From a checkpoint of a small transformer trained on Wikipedia.
Architecture: LayerNorm before each block, rotary positions, untied embeddings.
Training: a variant of Muon for these matrices, 798M tokens, 6089 steps.
Each number is 128 + 32 x the weight over the matrix's rms, rounded and kept within 0 to 255. Layers, rows and columns count from 0. Numbers have three digits each.

# layer 5 attention key, 256x256, rms 0.229, rows 10-32, columns 0-127
148053185146143136120139102156085148062150107163093110185074184118144082117155151147102129119125120124120134122115178145105134155157105143102009120158161076137130090123114145174130123101140112070081231068111142118146085129136076133175087154162066164083096123105144122081100154172151095147152105119163119076123184163146113119138155079103146102169163117127101123093068121109156122138169
073138094112123161166163081152166138089149133151113140161196113026176117081129139089140147099141149140134111199174164199169149109092108084185109157088095128137121111153067114083057111145140168111117145136130136180193091099169084134130097130089104135121090169114147104125150157140127169125172123127126174131053154132092181095088081146145164089122156252104171093126076093162085126140151
185118180132147165120110133137145140133123121131157142113189158150136111117126155082092141159131140120077023097126137105123141090120121066071141153077153143096190160115140128067177093075103167050111144131162086136138138111147117147140194107120123163106078191161101103124136152074175160108143146098125181107186118116100131099154089090161114109094125147117142102131139152126103118070082
153168112106094136163141186112205065078148123118141149117179170141161174111090113179137129132083067136164064121154054156114147124130118151133112115118125150122115102148093067092104118134052077077132054130137113100110101083094160127105140128123122108092132148133140069091110130111174072071128198172167137076065053126130099141135110144118164138190222143177177103104078190199142193163130
112094135153152137142117179111140098136134194133083089078069159122198097094093117139117150105079120064081198167130180103133161112056133063140113092055090127119096125119116076117114111153089112169105076139128121127114175171110123084144135109120136110147115114142104085053140130149118157136157171147140128215141081081165145120185055088149172154055111142177173069115173210166092199152150
088171118110078082098121125141102144163153141097047082147161161047136131140132167154155094163122109069120125137089118132162155140113128144123117141167098118105213113111152149124148120154122177141119108110118139131173120132126073133064044076117134143127148104122151068137095185060116109155109143106130069155173149077119127148159134145143145158166074075164154113140159157135223101133104
175159176124148132142104088132096166071107124097094184161138183121148079111146156111146190157124141107133152183128093130105096121134087156186099098102129093128200115141145040179190106112130090079075152177106131113113096042136141112066135181149138170109115132186104176200159094087093089204122119137106073088127094086108123105113156150156105155139128169080186142183168096137090082145108
143165122095196154185122134147113136140099130166174126078137102148126114108095048194089136170194093147144100033094115121144108083152086096120077087143100166183101084102125106134121132126169178131120122129152107139081133113102093090092122178110110097114100138116102170101108137127118129063085129171104106193150145164115144156128129158123134101137043153135143117103096135085127148179120
112089165125151079119177112158140091152141113134106099142201131104148181165119123135098145123101086147092115101127134100082148090158102127096129135190152104125172095111170135118124135153060133113124132102092155134137111142128075125123112120218153108153136185174076108109134132171089145070127155151180149184061115133136146121087142193121115141126077152153101116125096155192129173168124
131136143136200137143110089114123085099122101121104189093125077163171160165098151142173161122069096100135113114122141102110101119150133142149152136121084142089085086077090094130175137107039127103165178141164118146153109158136109121106095130110151107140152091178125097058077157143159146065124143134105143127130108140171110138167110120126190080171110123094164150143153154114100145143148
108057120158112208124088115134171093133129191243099122130148175085100084113137101163109150134166094150119168164085064109100131080118108150133131078130125128068131110134131135184149097107116186096118149116109196113100147087133142102128107071140105139119093129106128173135129149126156088092184115054191097089120121135122163128137070139147122089168107088091139148151174135137141081118159
123113137176077181101094123040145140182145087158135068095117132173166122163171158173124136114099096119117144103233127130161075155140163083125129140115086122148126114126125145136131099138131156098063092146134054122092137146102151138121151147145152144113142138106078134200152078161095143071166141143091131086117122116060167071169126097114114133163164049126090177181096145109137159133148
154154103075104093068141180134145102111179118127120138137159087155089146127134120172144136140157102080109159160132120061064081147107104131112077124144188143113164177128142119129138186105123172097083127107203153149156192111131106118172196145056158114100112140116161169153116139128229122076091182110077101142152144171105106111117099136121068141173128157117172185044147109123132155164153
124093150099107200171140155126151115117141183182141119129142133086124207092058107103136163169088127125162146097155117187103147106180122141112111136110112161185166123131124116141127190145159112101150160115100085145149101133201123105157153130081099164152090075115142074140097129183162140089150127132120107129161160116133133108118141167110145151089123155092163104138094114142159149092150
177181151150105105115120126146166032163102139028152142117177138171136064043067103119078140172169042180203149121145100096077053120136123090131167211144130117143170107100167149075141195126134091117089145168137150123079092089166157085198186166026118109086180152139143109141133192106108163151132106081118153124152091120137156100169127139099151184107216132173138177127117096138189096093063
098152128117125207140121122137174141190151047120111185143133111088170144084174159132168154111125166169092079126080137082093163144126157112109109098165095117138070093140092148140150126135161145104155139143145109180140124097169079167155102088121135103139123157116131164139157138154178120098107114084116124179133138145113140093124133116088135183078164127133114171075178128114197102156123
196141113164142091131169101156108136136109177145080165134144126134171090132185120152128086124146141159166162118037147153084129144128070100082173092202200118104097115142151143110146131161124167128159105147165149137102093123042112142104096140088121185140090155165102106146157114062139138155116101172182094111133139111125164091160126180179219157133157091135146119090162153152139140145119
131077162117137106135175142124087112143139106107110077110066191135119133130156142156130123137140129096143081123170099127121169201097050143149158159166056156145148075170139159147155148111147079139112122103121065079104200068180137166133123177111134120139122141108115170117195091158130148169129132096127128122108146137127090110085158035153164114146088106143093146110112076179070124168123
156025097132153142154142081134121159205138157082161130144085114168126088190163085149114098076081105129151089154199062093106109133128152148092096096122142185104113106125131214104127111162140142108124125167095126137163104105118089136143113119124187074133067115139160112137210153053074125067144135114153166141114130149157210071153113096129157140145106142105162109096117145069134115154094
100118049122110109146114120206125181159121032165127095144203142058125092132068198097126120085170193154134158105101063177094102132170096135135112080139152154163097124106136145135158114083099169157171193121124139126165146170069078140170125094165153111158123094125161151114098096103120153106141093123118101112110090105126094126111088068086118165088148127126150083184146102111153050097116
107144115117120149110180098093164084071140143061105131097091173079088160104116090080157117159159089134119119072152152137127120130164170147074148152160134142160099161123139090126108105131115123117116151129207153154142111130133144100170101169138146122132125098135088223154157113116079119125141133121115087156164174063132125151108102078157169114065085134157100131164123198186162120173116
148072130139112084157116170118120140158207155158150131157112116127132180117103115125126147170139110177168124071090115141152162173113086134142088170110124165133109137096108153143124147116086109111110104142148165179160168143090127110187099123143142099096160089118121144077056141084117129142074134141096174160133120120139124051174115103186135141121131120152104095102181122104132195156069
118123105155096119118154064102093150131154145137071094160140108085115105137125164120134065093136095137128148130177139132150117193157140138162087121142160117133132083141130121134158089142162123180123107148169116134086104145108123154117098113099150194125111087097145138145141142105157122138132106095107127074126125168187151157097132119154130125138095110120138092126136114132164160137120
# layer 5 attention query, 256x256, rms 0.223, rows 11-32, columns 0-127
137207157135121092125144140107091198115125178192097177087085061200099088105096191104092128124063132125132141115101123119129094103151058152126120131208093095135176162119162070079179103125123150105079122087160154154141154128140092070035153190112079157100113129102114107119127152154128078109104122129075108146160126079168166134097099071090166156131094098123145102094068125121123150137161
140111074177104171180183144149102139086101201157116136122102142124132152134165129128148088165197160177121149116101100125149097104155071165153090082077063141134138164140151173092125105135168071127105113091133145154104150133156101098055154128045097129097134176153171147134101135132116129205141096149115122114120194110127108107183146182086095074120159136140130131116089149075109102069129
225072124077128119138140157136161135142136111121132142130147148118145119198136129156135142094093141120087131073145124137145174137159190058105104206134107150125098100122094090171133143081136091112134083202151127110095141057039117105134125098169126152112091106055073108155073130130163148136107083136159112141082122096145104097174112109090107173133143132121081128160174169115170176109201
140082150161091100102126147114174144062072084118116147126156122205077149084140146113148138078150138131084110136082169174199140250173125077138113104153106167172140154136137155134190094203156146126121144166096127126115130155185106088155109097097152128107112102125056094092145102149139168138103095122139124128194188088113165115070185141116148038120091100138123118138143186111117105189124
137133139149108086121114079070161134173143150096141102123086123122159029073108111114154146108131135153098071166167175144184136108120128139098150102117141135119130151144182110134088112157105085116146075178135175150155109116131189139116142167135127118167114151112131116138127123143157103100091140160106132148140084145105053115144092164121109130109087112154101067086098162128098114164126
106105153153160167097067118105061124205155156136121035120171091232134151126091178174132111163118170161105122107139070134128109150213103075109187185147169123119126140114106100144145159066124089108180167130134132183163130128111112162124152122105121149083119076111108064181184135072143152132094140069102107046200120086110151084143175152055142202100150165111148126151086097062148122132151
133077096162162177153162153163080163111115137121152173133110106180107136132126111074083143083112089103146115161155084164133097173083149170156130064148143141112181138151110095125089116181122116098123077138144109191073112200153158130145176105120123099119137098142085080145116119050074108100088131151134102051119118159158079141177162139114151118049171155118107105158158112136109133103127
140146127142132137159100193104105103152148141081164115038130087110088132133158119132163089121112144079161148177142144142161071111179122109106150103119196161115072140133139097090135169114128126104078169117176150151102158103108166156120125159103150161108133136160100130159090180135089137093144128108190120147176116134106086108109177150153089156148070103137163150137158089147084209117131
107103141163168062137140188146156112122120128139188166168140129159123161153104063149118136154084081207119101141124101113089085119090118089106124116091121109129123101117128137197204135138128171107151212128081109122080166175150111142151100205123088144151090083123131190122128203154128126132085124096123117128166106098105093093132135146081119127095092147142113063073093128185126184202157
165149134102097162154137114137162121100128158149141168174128111160140074098148119129092201157130177125084074166166095125130122144097080112184112158147168181141124164163133106119121127109118114224125109128144117116124116069141134154115157182179111122150118089168095109140080074093149163151104107128145080112107149082142181145131118095159092096146146136109101139101180138074145054153116
109076171085114133109136104154058103184157067129134199145064154116163172094124132133123148044096124085203152120153169104145132091133116140151124111087093156119146086182161157100186150118090144070127112125113109147124095067105062138059080110109128111075158053140128091112159152092148158149084159119122090115110130148217148158082161108110056093107118125154096049116147142109133107103110
078143096120130126144087128172153105191102097127159162122087115150220095109118132155102135057114131141159138159172125134131097124137108129136119122094116197086122142149199132037124187098097213063123082124096146094130136125131174138155153177166106081108200178187136160121141130116149100061177137131121191086160123116140145162158174127103135076145120139124117103155085167158113101103157
170082162124153120100123157109066156152085118086154106079121076095142130171146156135158109142132135124070154170126135164065162193125078146107167131130104194156126170137195140157115093112126090171173138123149084044101059076158052107104129106126129170159101174167195093126151108104079121150177151100111179144095122113151075110133162121106103134119111129099179086126143095097095091055166
120189149073152058148137127181122077151082068161106105169136147082093198115187107124082136092156137105132121119060114165080120117150159162159087202149131061102118205103110047099132189139179102110229081125153086105105106169121133072144170154079141139091198193156144140109144129078194095128104168123106115190058123058188154086081069172129115095140172146133151142146165136166108203118123
107190074189169111114140118149141081064105130183123160119123060120162185203106114140142127153095197094066165075116163129210091204100128074140095144106132100119119109158120149114129116088088150163141137097126137149135169093089140122164148143171088169078129138139150106148147112119129136111113149109159056130067071146189106136115133084102101169184110076178196152108099130124113085102156
201112135175142159156144088116144113135136158108144138194115129144088110155112127181202128088118140160128109099207117145044135116144175155109098139160145109154145124062102091160140140148173130182093144077136156113102128104153170149091143186107111082130125111133128152147131128057162157069135113171144110041102110171039121064115102161130144109090122140139072131134132138154082115197122
140205099135127149157155099174130118175145091128167075115165100146095176134176079111147048109134134134157182100111162111122139111144090154086109105104099148199173068106111080134167135122082126120157143159079166153159143132147105139139120126063056090108117124114035105094112140103129117120101141108086185128189053125135113133141143115163149064162173115077135152011155105114124131133126
131138141154168136110094136127121083088126137152164122143095110155097131129137078153101171128147169168211069058121171169128173214101107108163162094096048078156080132077110078158109088150133161147136085140136110164144087182133168102134135107127170159072119088127157138115138130168165127074048161171187130137192117171154154117099104182147059100183122132174116096151051174106167150107090
149147149124141088124091167160093145153116107108152087177087099152161097129119181080160181184155179138157097110121158143165137078100086146066205201130156081121120115125075075145161099121115087104121090104195161036133117109183108138084158093142117155092098189131134156178103072117118123100112083114174141146134103147109166144156135129173137230103094118137151110123152123126114145133165
097073113141094088118125147168153150108100086092107119118132067165115127152183104175118142134147100144142072138180124109139116176086123113064141132129120113096143083157140129091161106145139109075100147116136106061154157102113102158125121191100122132126180131147102176126059124149129142142098096177094143101094157129135136090094158167143238158183087136155147145133116108144085203127141
067089160165118144117146165128145135102112176078129093159157135141134136148070128111170129165159094079108143165111122141162139118086162179120139095118173107140058126088099085140154121170142119143190171117050115094094107116121152121145182124087115144154122138176084126105129176141146144101109099182228128124166169097150131127154050093103175119131144109141109149051167137178150096120156
180083101119120165158146142151126067147108160147222145122193102137153161165141142197189173127159176180121127102088143158097138090110114111134142134182105117167149157146085132120129099054143109109206142111097067080117052138158162077104166086131089057124165167119159136109114126096105099150148115148121146076111108052097094115149141163079102159041161199183085150142179151195065124010125
# layer 5 attention value, 256x256, rms 0.171, rows 0-31, columns 0-127
202149197139163115158113152141107132130153097186078167128097120181195101198143034149074147117166127198157115154104074103096150130152124132160151152146142147107083193112135094122149120082136106130173092130042148141133123133129145150093157129099094131145160118098120121139168118138150123107153064147145125118148167076113086136121141100138134162186181139152137147152086082157129110088137
149099126124152079115169132144107103136162106137171121073080135116087123128136210107106177092154108129123146107167146141094127150135142112148168154091098172131105177101101176120076122084149121135139151136124138113150111096134189055151170125111095156155098110106107104154173133098137164141097081118116179145143062101102084128136050150118160161096176106176076126067136172174156154153035
109102071126149112137115163171128154135151082123121069144106098116111131097147107074133086134190143145066110145135139173124083168108183106129121179139145137155166184089115107050109157107171185102018181108146164105198105075113092090168187164083116086082171167163082127079106154058172144107088145142160096108117181093142133169093127115126099138101139197184105162156102092104102159147085
103140146081183118164094104113087125165207114123104118158101144156111156169147146136145131154099121090095157094083182102115126140093145159099150122136130141062145133114157141155140121151156159128178067184061103121143125147105111154096107129128107120079141167147111176174159091176072117240160127133117071133127078092139168111134171166117156115152183129128154110174097154150157141107142
092145130161097104147185152134153143105135145105154144112158084155108108144193166158112100166095137133133093145125132136055167131120076180124168052103129081110144109101130122151132105090176085132156103116144154167087155146077103114128124179118086159128153102114105154146140135128140105123094107127119143130141172089145132096098090125092157108151116078148148218094133125103085145118215
192118143112139142140187066108142141139070142044105118111123110158171155063060122112158120147106123153134137124133181197149156149116197120101093169114112143199120177076140078110090123130099098156123095099067164142142109136137123147103125129158087095138186144126163160147114107138152172071081119145088106109109139105127147122146124143081122094126163149130133121114085107138113156114170
145126139167180117157115083137098085115072143173139124089133143074122176101099154149071111107083159145155128149113171155134126123106094122122112124119124123144123176127067081153113111158160094130094093079125125079123146166119087060112132094074117179115098109180140135128103092091127096153169086116154124121155112133150142105106168156082132149144214149134119115165174122130100149126167
100124084146129146112098175107155106160103099113166162186093135133152193135110095126157143132121112083186137125130129133141132149156162145106124090104169134079119158132046103128078180108120159100110142183112128088113089125083127133089108134105090118127083170160143125132155138171102179135129133185128138136166140067147180119170117180147155180148114163111158170133142068154106149134101
116143191134098093168121125118176112142142142122171117182155128132120099167092097156140151162070112131144156120086181095124165096087078144147126070088153135123085114094111147082130123127176116075128142116108160121152129145149107090149095106099129124152110126177140152098153160137124114137101117182130113156121204198216099138090191168136120126123113139173066197094132182144169184103145
121165125090137114164135107143189149147123157147164206214103113139144049208153111141118130131192087151194164104129072145089149098101184158131099082137083114097107091132136078094121105176065116165120118112160120162110105181133115086080082167106141132123125098101106097097127123129142162115169121137156093180164138142130104079146123163129145200131143153117147092168083128153079154132060
196065106156155114117136157148127173111161163152098095123115135137108202150113137136130062111071106150057113179147131106125117138176117124090117164161116127094114145138082127073134157144166086174147133170155112154123094145134106164207098142119116108173177086118123167106162152150136090140188105113113086113081131118115137129128102034084155050193103149195162112140186149071182130129158
106141097139154142051089130140103115087126108118105163141150115137090196158071187161118160145118136103113102107089121102134120145092143083161164079107162116133107146115210107155121130076082101120082166120076145085125151118163085147124112105155115123159112105105113109094112123093171087119124152138131109148069146082176136161192144161108091129132131145158120151115079161123138167099146
141128104146187176135127064111090166153169095170142075069160104150108150095117095162152143093143161129133136149191078116121149114094152173156110076109158098101116139115084143137097154127098127101111100101097065103191144133103100164120168136108169038085118131160174152086144168131157180109081163132126146142125146139129083121136121089173196125121097058156157133104165098100098186150082
160155150116179149093118117134150120082132132101164162137180152147143110105096116121090116063116119144129172127203117130117160091246102166114171161131115077170132080160111118165105118121116148113161088146116109114082181170072132083072113129125146142078184150126140165087139093146113183151082137145089095129154180132085115127092102118124164112094148092136140096089134108101103174069129
120138158134131097124119136141157126059107129124131135131104164169165136186167152099103145147121062133089141054131161089143211113107145162114128139146081129168085146059099127131169125107100077108116143143143116071144136115129127110144156167141082142128163118139137134145117145182111093167165125143123102087109142097156179113061105121158117087154064145083139111144170125174114132165144
156113100128171184155103171121075093113032069096115145140102149144128067135192218116102112150133134169111141144084157114118176098149143114095141094066134083116133091117107151076142115129168041143111115136116139093149105136162158162141112116171159125132186092085096122204055103112132123072167190099182132121153141173111134193150112136162167162123149063091153142138074135117175089117149
088106107098136125147141100134115109128183113137177133095168148130122150124114120144143133129125159080120125157157119098167162139112107122142103131046056114106100118114107119101159159116090105167182092157127143121064080150138077160150143094127130114131104113116113132157120078159153096127129119182148153129149151177182108167167116164117130141138108073169187162128098142149125129119200
146149097156080113172097131167129098103143017047184132153107111111111125095094217200166103080140101159136176158117130117163105137107111133108200138071244084144148121116149123128090075123128138211094168169080140073175137130106127148166128165124124142122181121129149124094089148108087147117130082120095133098086096122127121131058135180173156167064108168175077106124092135103094088174141
158099109166076138101124103116141097105130112112150143153139192152106161182109122107135135117102165155089132084186150138073142130126168118072151082117192108104117164155155113125127121164129101137099123108116091087161098137149087122165121130106173137121100084122120165113244126073103120135124106160171134146117107143126133128116155127120148132124072088141100161158087104154134144098153
127089133187149087107151127151165139137204160112128148117114071096148134085153149136122095158151112132105143115102155161112177078115192137082163162142072130115082130096131138103135160115131104143079123088131175125146099142124190169139115151120110147122117144115164174149098145112120148134124086155157075137140143140073075088114143154132188132115159077061080151037112147076110118180145
169151164127062111132108141116113067042117114137146114121125097141149163104142172109105158051090184174119143125126117156141094146082084125216115086108165139115141134133071149104060153172167131128072113124150094135153174109174096151144134158127069107147089071113131128155145122130113125135149110091133092168168121095118126149127096141164075162117168150135204158137108162121160080109133
126167153120153135128116199099121109086124145166143132105093153142112168125167091114134063198160127169128158090100135208103146143178100145176106132136094096127102162113165131153107131135132092084154097100070134168148142137130125140076116075112090149122156096122138103071083163111071081136138135150126097124136196121125167131119107172134176142184081100152123100110151127113122141131127
117137138141140142132172124070181093160162119151105124099177137127137134099134112155121112127085085136074099119173140122143125131078136189110136143138158074132133152180093122152111151102161105149147142110141108094158090106140118120047179145145128155161123108170115118138163173077070059090134098158163145094124181148116132117152093135135172132137131142112083211097095145133148150111096
091183075143184145076168112108123074114074117177134083150107107125131113139173116093097109112125114131119134167136146138231089132127097168042098167073122147169108137160116160118125177119081137095119079040198119147177155159147192128115112096088122119132128113050166154124131142160200209109161137058132095191174078150104129097101067131147149135088077055142103130168091114069136160148132
121099139142108136121142192131124150142140230141112185060149062114106169149179118147130169154132105103132186122068083119111123089103196174171173139093161162115105100098161148111071152173107082090108152115124132108104070140121172133143075127163084119128128089082082167138153112071169119151151155128160139149165096086129085127147145163183091162121127132144129096148089162140182120139130
092172100113120165142099181167122146150118130130131144149086147127106115125143158109098133111132121127103157093151104146119168109152115087110130161159131159195115129128099152109141161157119110188118131133142123109140155116167145135128121111149131179148069148125138135179180163148120081146068101107170127119152119085093057103126125127088204154176059117104112139149114165134101115158146
085168152128118139125183144105137166170083159127130128084154136108150164187143147135135105105106150125077143112141127106159140109125109176114075106072127170103142101149148115149128086180142171181120126153087090097129115118163120123139087138143132152135118096166131175130127135127139146079130143091076102158127145103135076172135088125161138114131178087112114097175138159157101107152142
111151100073151154122145120158137189129110104054117144158169056143150055148144143179105071143106132117170117120112098131132088114149112120193109142136131103117179127120124167122130122105096083152129165188114123179096074127135123142118086042139090134076102171094194132141111151094118121122131138099159096133144127131144160089068109105122126161166110139070140123154132149142137124097201
120145168120122151173123142146097087128066187163096164108179078150097149123095091067114133096145112146190134154124123117137114096104144097153151104134132138169126169107140136156120098113096146141150089173118149150105053102096151126139077150124079146097107113114126119160097123112101131158080153102112103178126124120176179107154201131105113124171167103127115102156146101053086109135163
175125106132122116169098110120179180145129095119105091156124194182128120111150119126113129179163130137149125067194108107057100150134108109134125107151190142141130092181112115159097150093109107166130105105173076066150163133128188116129137080110187068185131164167171148093146121163164162118111118150163117174068134139122130106130104086127107125165110147093127130123100188130121217073073
154100183185146117127122082177099146114088120134177081151172083131110183177098148176153127093117126158135104207132124130201151102137150139113113145072139162114104094168121115093128121135121193162123212113133126085104144134109109166104137136078101097119124137110142081158182115156160148137117106138095178134118118085121088121156091166155059080169156086160118123159167104114135165113146
160112102138074122128075129081156135163160120089110112114155105106131117152115113119153123132141133136169126153170115137108141128111169120108110044105151120107098152150144138141129129132103117120162149142074172078170083127153132143136107122117105131128108149097153157081174099115139132113098158165117155125097104086176075149146139118083144146177127059108080134177122169177099160090177
# layer 5 attention output (transposed), 256x256, rms 0.629, rows 0-31, columns 0-127
122150115096139110130091117148148145102098104089163098111112079097115136118101141111114113139123100130139147092100197104171080119127076072102138135133120102150148115180112118130151100151164126093130111121119135144100152035130104130142131172142082121169103141127137115128129126129177124142123170153088119120096110129128163160108119183158095121089159149107170092091135132087142112076144
139137165122114172078118087170152153122078166131101104168179085156103140099130103062146095152156113124125214145119144142092159079086145124102134140134138162119136135109057137098142131119164084133120147091134139158099136150182143176116129191143086156082155105059127078156112118100095130119170131140136139052069145090152118105072196167113114094115087150154159170178126131124125101087192
118136122151120140130170162116096104083118184121138110100107153137091161140160184169160144161157113117102147117127122134180101203171124147187149158125104153160118118178083177153108120070150134105106118123113114143106128075141134171018177124100115075161105118149082098120128111192112103119136135125161152128153164107141132141153114108157126126192130109134129131153114123129162103178155
158104121107124117056153183175157123193099181102071137136117155162140111117104197126135144117115137131091114118090174146154149166143152133127140120152171135159187125132091102129127116128058122130161103117106138108120125130113128071141082094141133116105109120128142094124154157136128087100149092094137113130112129133148163130175114165100120115087110092132086132060117119118096170115150
095101132133121111165114092133121110064146124122080135171091121126119137144121080104145127073081123115115143137184120175141160143132165106110131151110094134170154153144127151137128162138153178143137085105142177097181116107126113108140140073071217138160097136106165100177105103143115104133169058128121109142121135148152072137129103112169118111111189121127158156104100136134186077115092
118124147168130061101080122137146106117058095153088113118146177152147154164131083141119156112096163105130138117144137103104130163183138131069094156118080129089139116112099173115117128131149109130156182102137104084170127128125093104152094096193143091095139118102068130104139151160134134168137179114184130155065109109133094125097068140146111097132160112146125132162173078114155124151185
068162120121169144071115117138123144154133126092046096115130077086146190169180116119107113120141126070068121097099112108122131096108137150125098154082046129139118163186112152110085089146120117103128183131123142182144110064093131126078149111155111109143133155149158110178120155136103093101176155113176145194113124120114123131107150127178084115091113112141076127108140108171143140152121
113187156175185154112143160179083182130103136186109124114087200097179124124172156136129114118147085074121119116098112089110129091126109117209096138158093135105096159117100150116142119155140109047119091144131141141103153148225069097162126071101094139135105100111129074166157140126103149152113089121147156140130112110119189118133139118105130115162114083137047133148128095096150132121140
096132113103147154095074118148105128101115117114062085121088201121161144145198098102135118140180193118094106114150116155110121140162182150159082148142122112127175143135094101206182158099099120104163092163122135108162109111190158135091103149107077152152126156108104113125149161096144097126118149054110149161111144109121109110151122125129124144137151076117206164132133165128134138158098
134149111113135066180146151145126060093115096088152080105114164142138130063130192127121073157030162147136164146100120137124129114102102065119125168099103149134186152105153147156171144143176147136142148165099089133161186097127049205094151112055108157180117167121128108141114143177164068130145110172068108089138083190102154134154133081144175131129142091154103128109147096137156128133140
068145159129117095144104065151091106104150073110124088073108081152132138104114139143113143122144153136140155118130157101142116188122134129144214091127179141118140116137115161170163120104100127119146063136108167151165105122157112132102136153117126216138119140180124098108155103129078098101132165116118157127150141146135109114071099178150115216171122101142133141136059159158121098118164
157172153114146159078140146121047133167140145131115136129118127146180110137164025101116114119140131172117125114150090118160126213188145144169097167156171139149153111140133168103101119095118145069184126137180090098148123170123137131109176127139141113143165151121093125144172129107129129147137100149108150132111156104142129099092138065145150098141129170126100123181169104131092110142129
133112129121106122187176125097130063137161151129142140084123105109130128092100167085125179162133131092151114098107098092087078157101142104124149155137089120170162164132204157102139103121106126129091150135146160120109100076115122130081166150118142130129104174126160105128159164094189126153143118127105169137097112133080012076171144133086127150146177160172126146158139143142113160115071
088116137161125123136144101152151182154108074079096103154123080180133153090153120112114118153073118170176098114091149111097136105076077134116116096151143088134113101128144102175115107138109146164167144128106088071141070125175150157148101113161158133161143048133170203099173156173156136070130185106104101111091142153087128139161091175131096109147106191121112143102122117123192108117119
119138116111088107183071096158117099130120123111148147137067207069145108168073112117134096108129109061092149160180129193099161123148177149128102131138195126134142173188166115127082133141161120159118108130079111119063131147195126127081064052134180057128147161132156101116112072124100121109127092151143112141120151096104186129123125109176130130086111095140111092071132120102095108101133
103159045138110091134130116101140197137149144117107136111154000144149153102148125155122131117174128090114090189190119163175101135098147114120099078190093105150172122087085099135118128073116186167138107166143112139143127175109054115140099098143121119135153138159093151100143078162085095141114068121094143163123142116122071138095087160126097158139142130187154122036177154117108149141146
196083129129137143110109169109181154157124152139109089184108134183126100137141113133168135112091157105137169093111103163134094113119154099187084134125105171074097140081174175104119126148137084106096106105124186138183184140141158122143120152161096134137092056133107097115146168133127126146075124124169111153088136146079110107117106083108130103152132129163074098171146155148126145108118
179161134115137162077083149175075151103092165122072135124123119160099143110146134170149162126135133125176098122081097064155153088161194134125077152171150156106136078116109114117189135151113125134132164126131066129083137064103085127102080110165166133136109154144139085191107136041159104108149105103157154131149121129127134142145174162142093126167147109129106143094114097096154150169142
172106145110106116126145065140119134056104134133097116142112139138144156102122084128132089140192129146115166145139142119142086144132145187159126186108147108080147081146113169131128173177100135155129109155152060117083160163115130129140155153169111156118113099141124108092103070114151099170136121077162147132131095093130113126154079087117109135141104131166149122147107092164093170127109
143186079058112159148111143130173109123109117132070072120130178112128128181122103105120106147103159152152066160141098176170193106081140116157135133084139118126168108142119066148134101109184084132110167111120131147088040178155083133131142094133115137103083192119178080137120095075121083067120160135132103122108134104189213121159128152162081064142170117079201064114121103099160140129156
132121137112202088080060124183145147157120201128103168199104119106095101100151141162152117136171122114152070165099168133100139067132142104144133161101144177103131161064159148100144134125144083074168087158202150120084095088082161149142128076136190110140128079084170093167204117152132128142144151098105134088102153097110159124086179142109148106152087089079098123133174153081075129117099
090154135140107134135142119137196187076120131139140131164112101104165065187069169100113152133076087132074086155154112082164139090089153113138119113145124136173165099153167125077144099158156174092108161074181190160143091106129128207119131158127129130119113087145159149133161115176145122094157112190157152126078090167147126120159119114091128094150107103068091130105066116093143100106098
140101081211130110143122148152129154086125118183140160147101136111114129139142121120109096149136177135163150172164088120141120174130119134143143149142074071094171142119157151124087193107138156107128105139087101148121149164137192108121136108084094147104096092098165074170100189156134072117111140135123147154157137120114101143198137170152097095141155128080140099155159148121122112092131
083152112085157139143091099172154150124187173128129092141141129133104139078156098125129140150162161088084095118154101136062131089075126127101145121162077091162149094111076123104159138151175089141149114131133149148085128066090115193130126212160150132161157108128087098095129153097087142109026113172120109111130112121090167154091160127158086155116140198136096088136171166088135160137143
129110145043117158122081124169093154146079115092114135145122176103121128111099139116125125123129100132109108159116142098101122027118091112127144086098115121098136149172119103160087145074091110156093164124122152140068150153159037121130127130111167154161125157175111126094127121114070175149123100075104177082150107066143088116091135096114217162101147146098123110147181123109127099120167
122152157114078150125118150110148084137139067077108082139139138073126092075128071119120091177120085147165160140100125166125141135121124138137147099139140193114160091130146120160116184111165119156125100134105149175128111125121123135179130161155093099124169154122202138151075112096112113125128124159154109122155158113168146105159146085107134081088163142142166102162131128105152108106158
196119089111140125098131104164134149149132129109114135058127132128189121113162124147137173126134130076149168136096125129090098163137164156126165128142120116102119152128139093131143192070061174152074083172154115139141058193121092145151101123107140145155072116129111122107091184113129119110069090100180139167161119168133050173172141120158109158063141104115126121117135166133151124175109
171125122150185091158133202115158134102130113112132171087112081114086093095150121113167086130085173128102137099155111116118136134184160106085130090082128143145159117052097113156080084143115158151129149109118139132134154096090136121173104164180113134118154092114096153073145120194166130126095122132139140120175114127133147147124113068125111150146159112160145122119129164097119086117148
120132142131089119148124151178149185123120136105089095125135110124106165134164152151126126134078148109108122103145073176208140127135126150159147160130103134183116079134123106107127117141098087161143099098091143162199114103113121109137169110157095149109136154127123137170130108140147127119114143165155128102091125106127146160131149103104128061090129143141205080115087130130137158171148
073153097158132185116105120066102137180127150121130077138156089171119142118081071116156123122091128152104101140109140084140123110159137108101139148149089082121102156127093084126170099156166164093201125106093117112121124100146106118110119088169135178147137159120109137100086163110108128126067193121107141136185140183104104161116171121048171125116155120158111068157093131124181158164127
132150140173156107106105129129150076140112085106139118105106143089107139061146077125142108136133152112175128098119128120113086142140153160152114118111148099097096170154126108047156152141180135100178121135089171170119110163120086143136145155178121187206125140101108146190106194153138132083131106126177097162111125105107166122090180166082169118180094123146139151138146128171114140077137
119163106120121159141125123164116053133119134180130123130129114106136107160115084106121129146155105136099149102054092098151168175161098122106116190152132123094123131111169115063121158109138184079139090155108154138155173150093108133154154147143113170116130217133140139108166174097142164148162119123172144160086061142144122141079172084135152108143124115175160159059152095115147122154094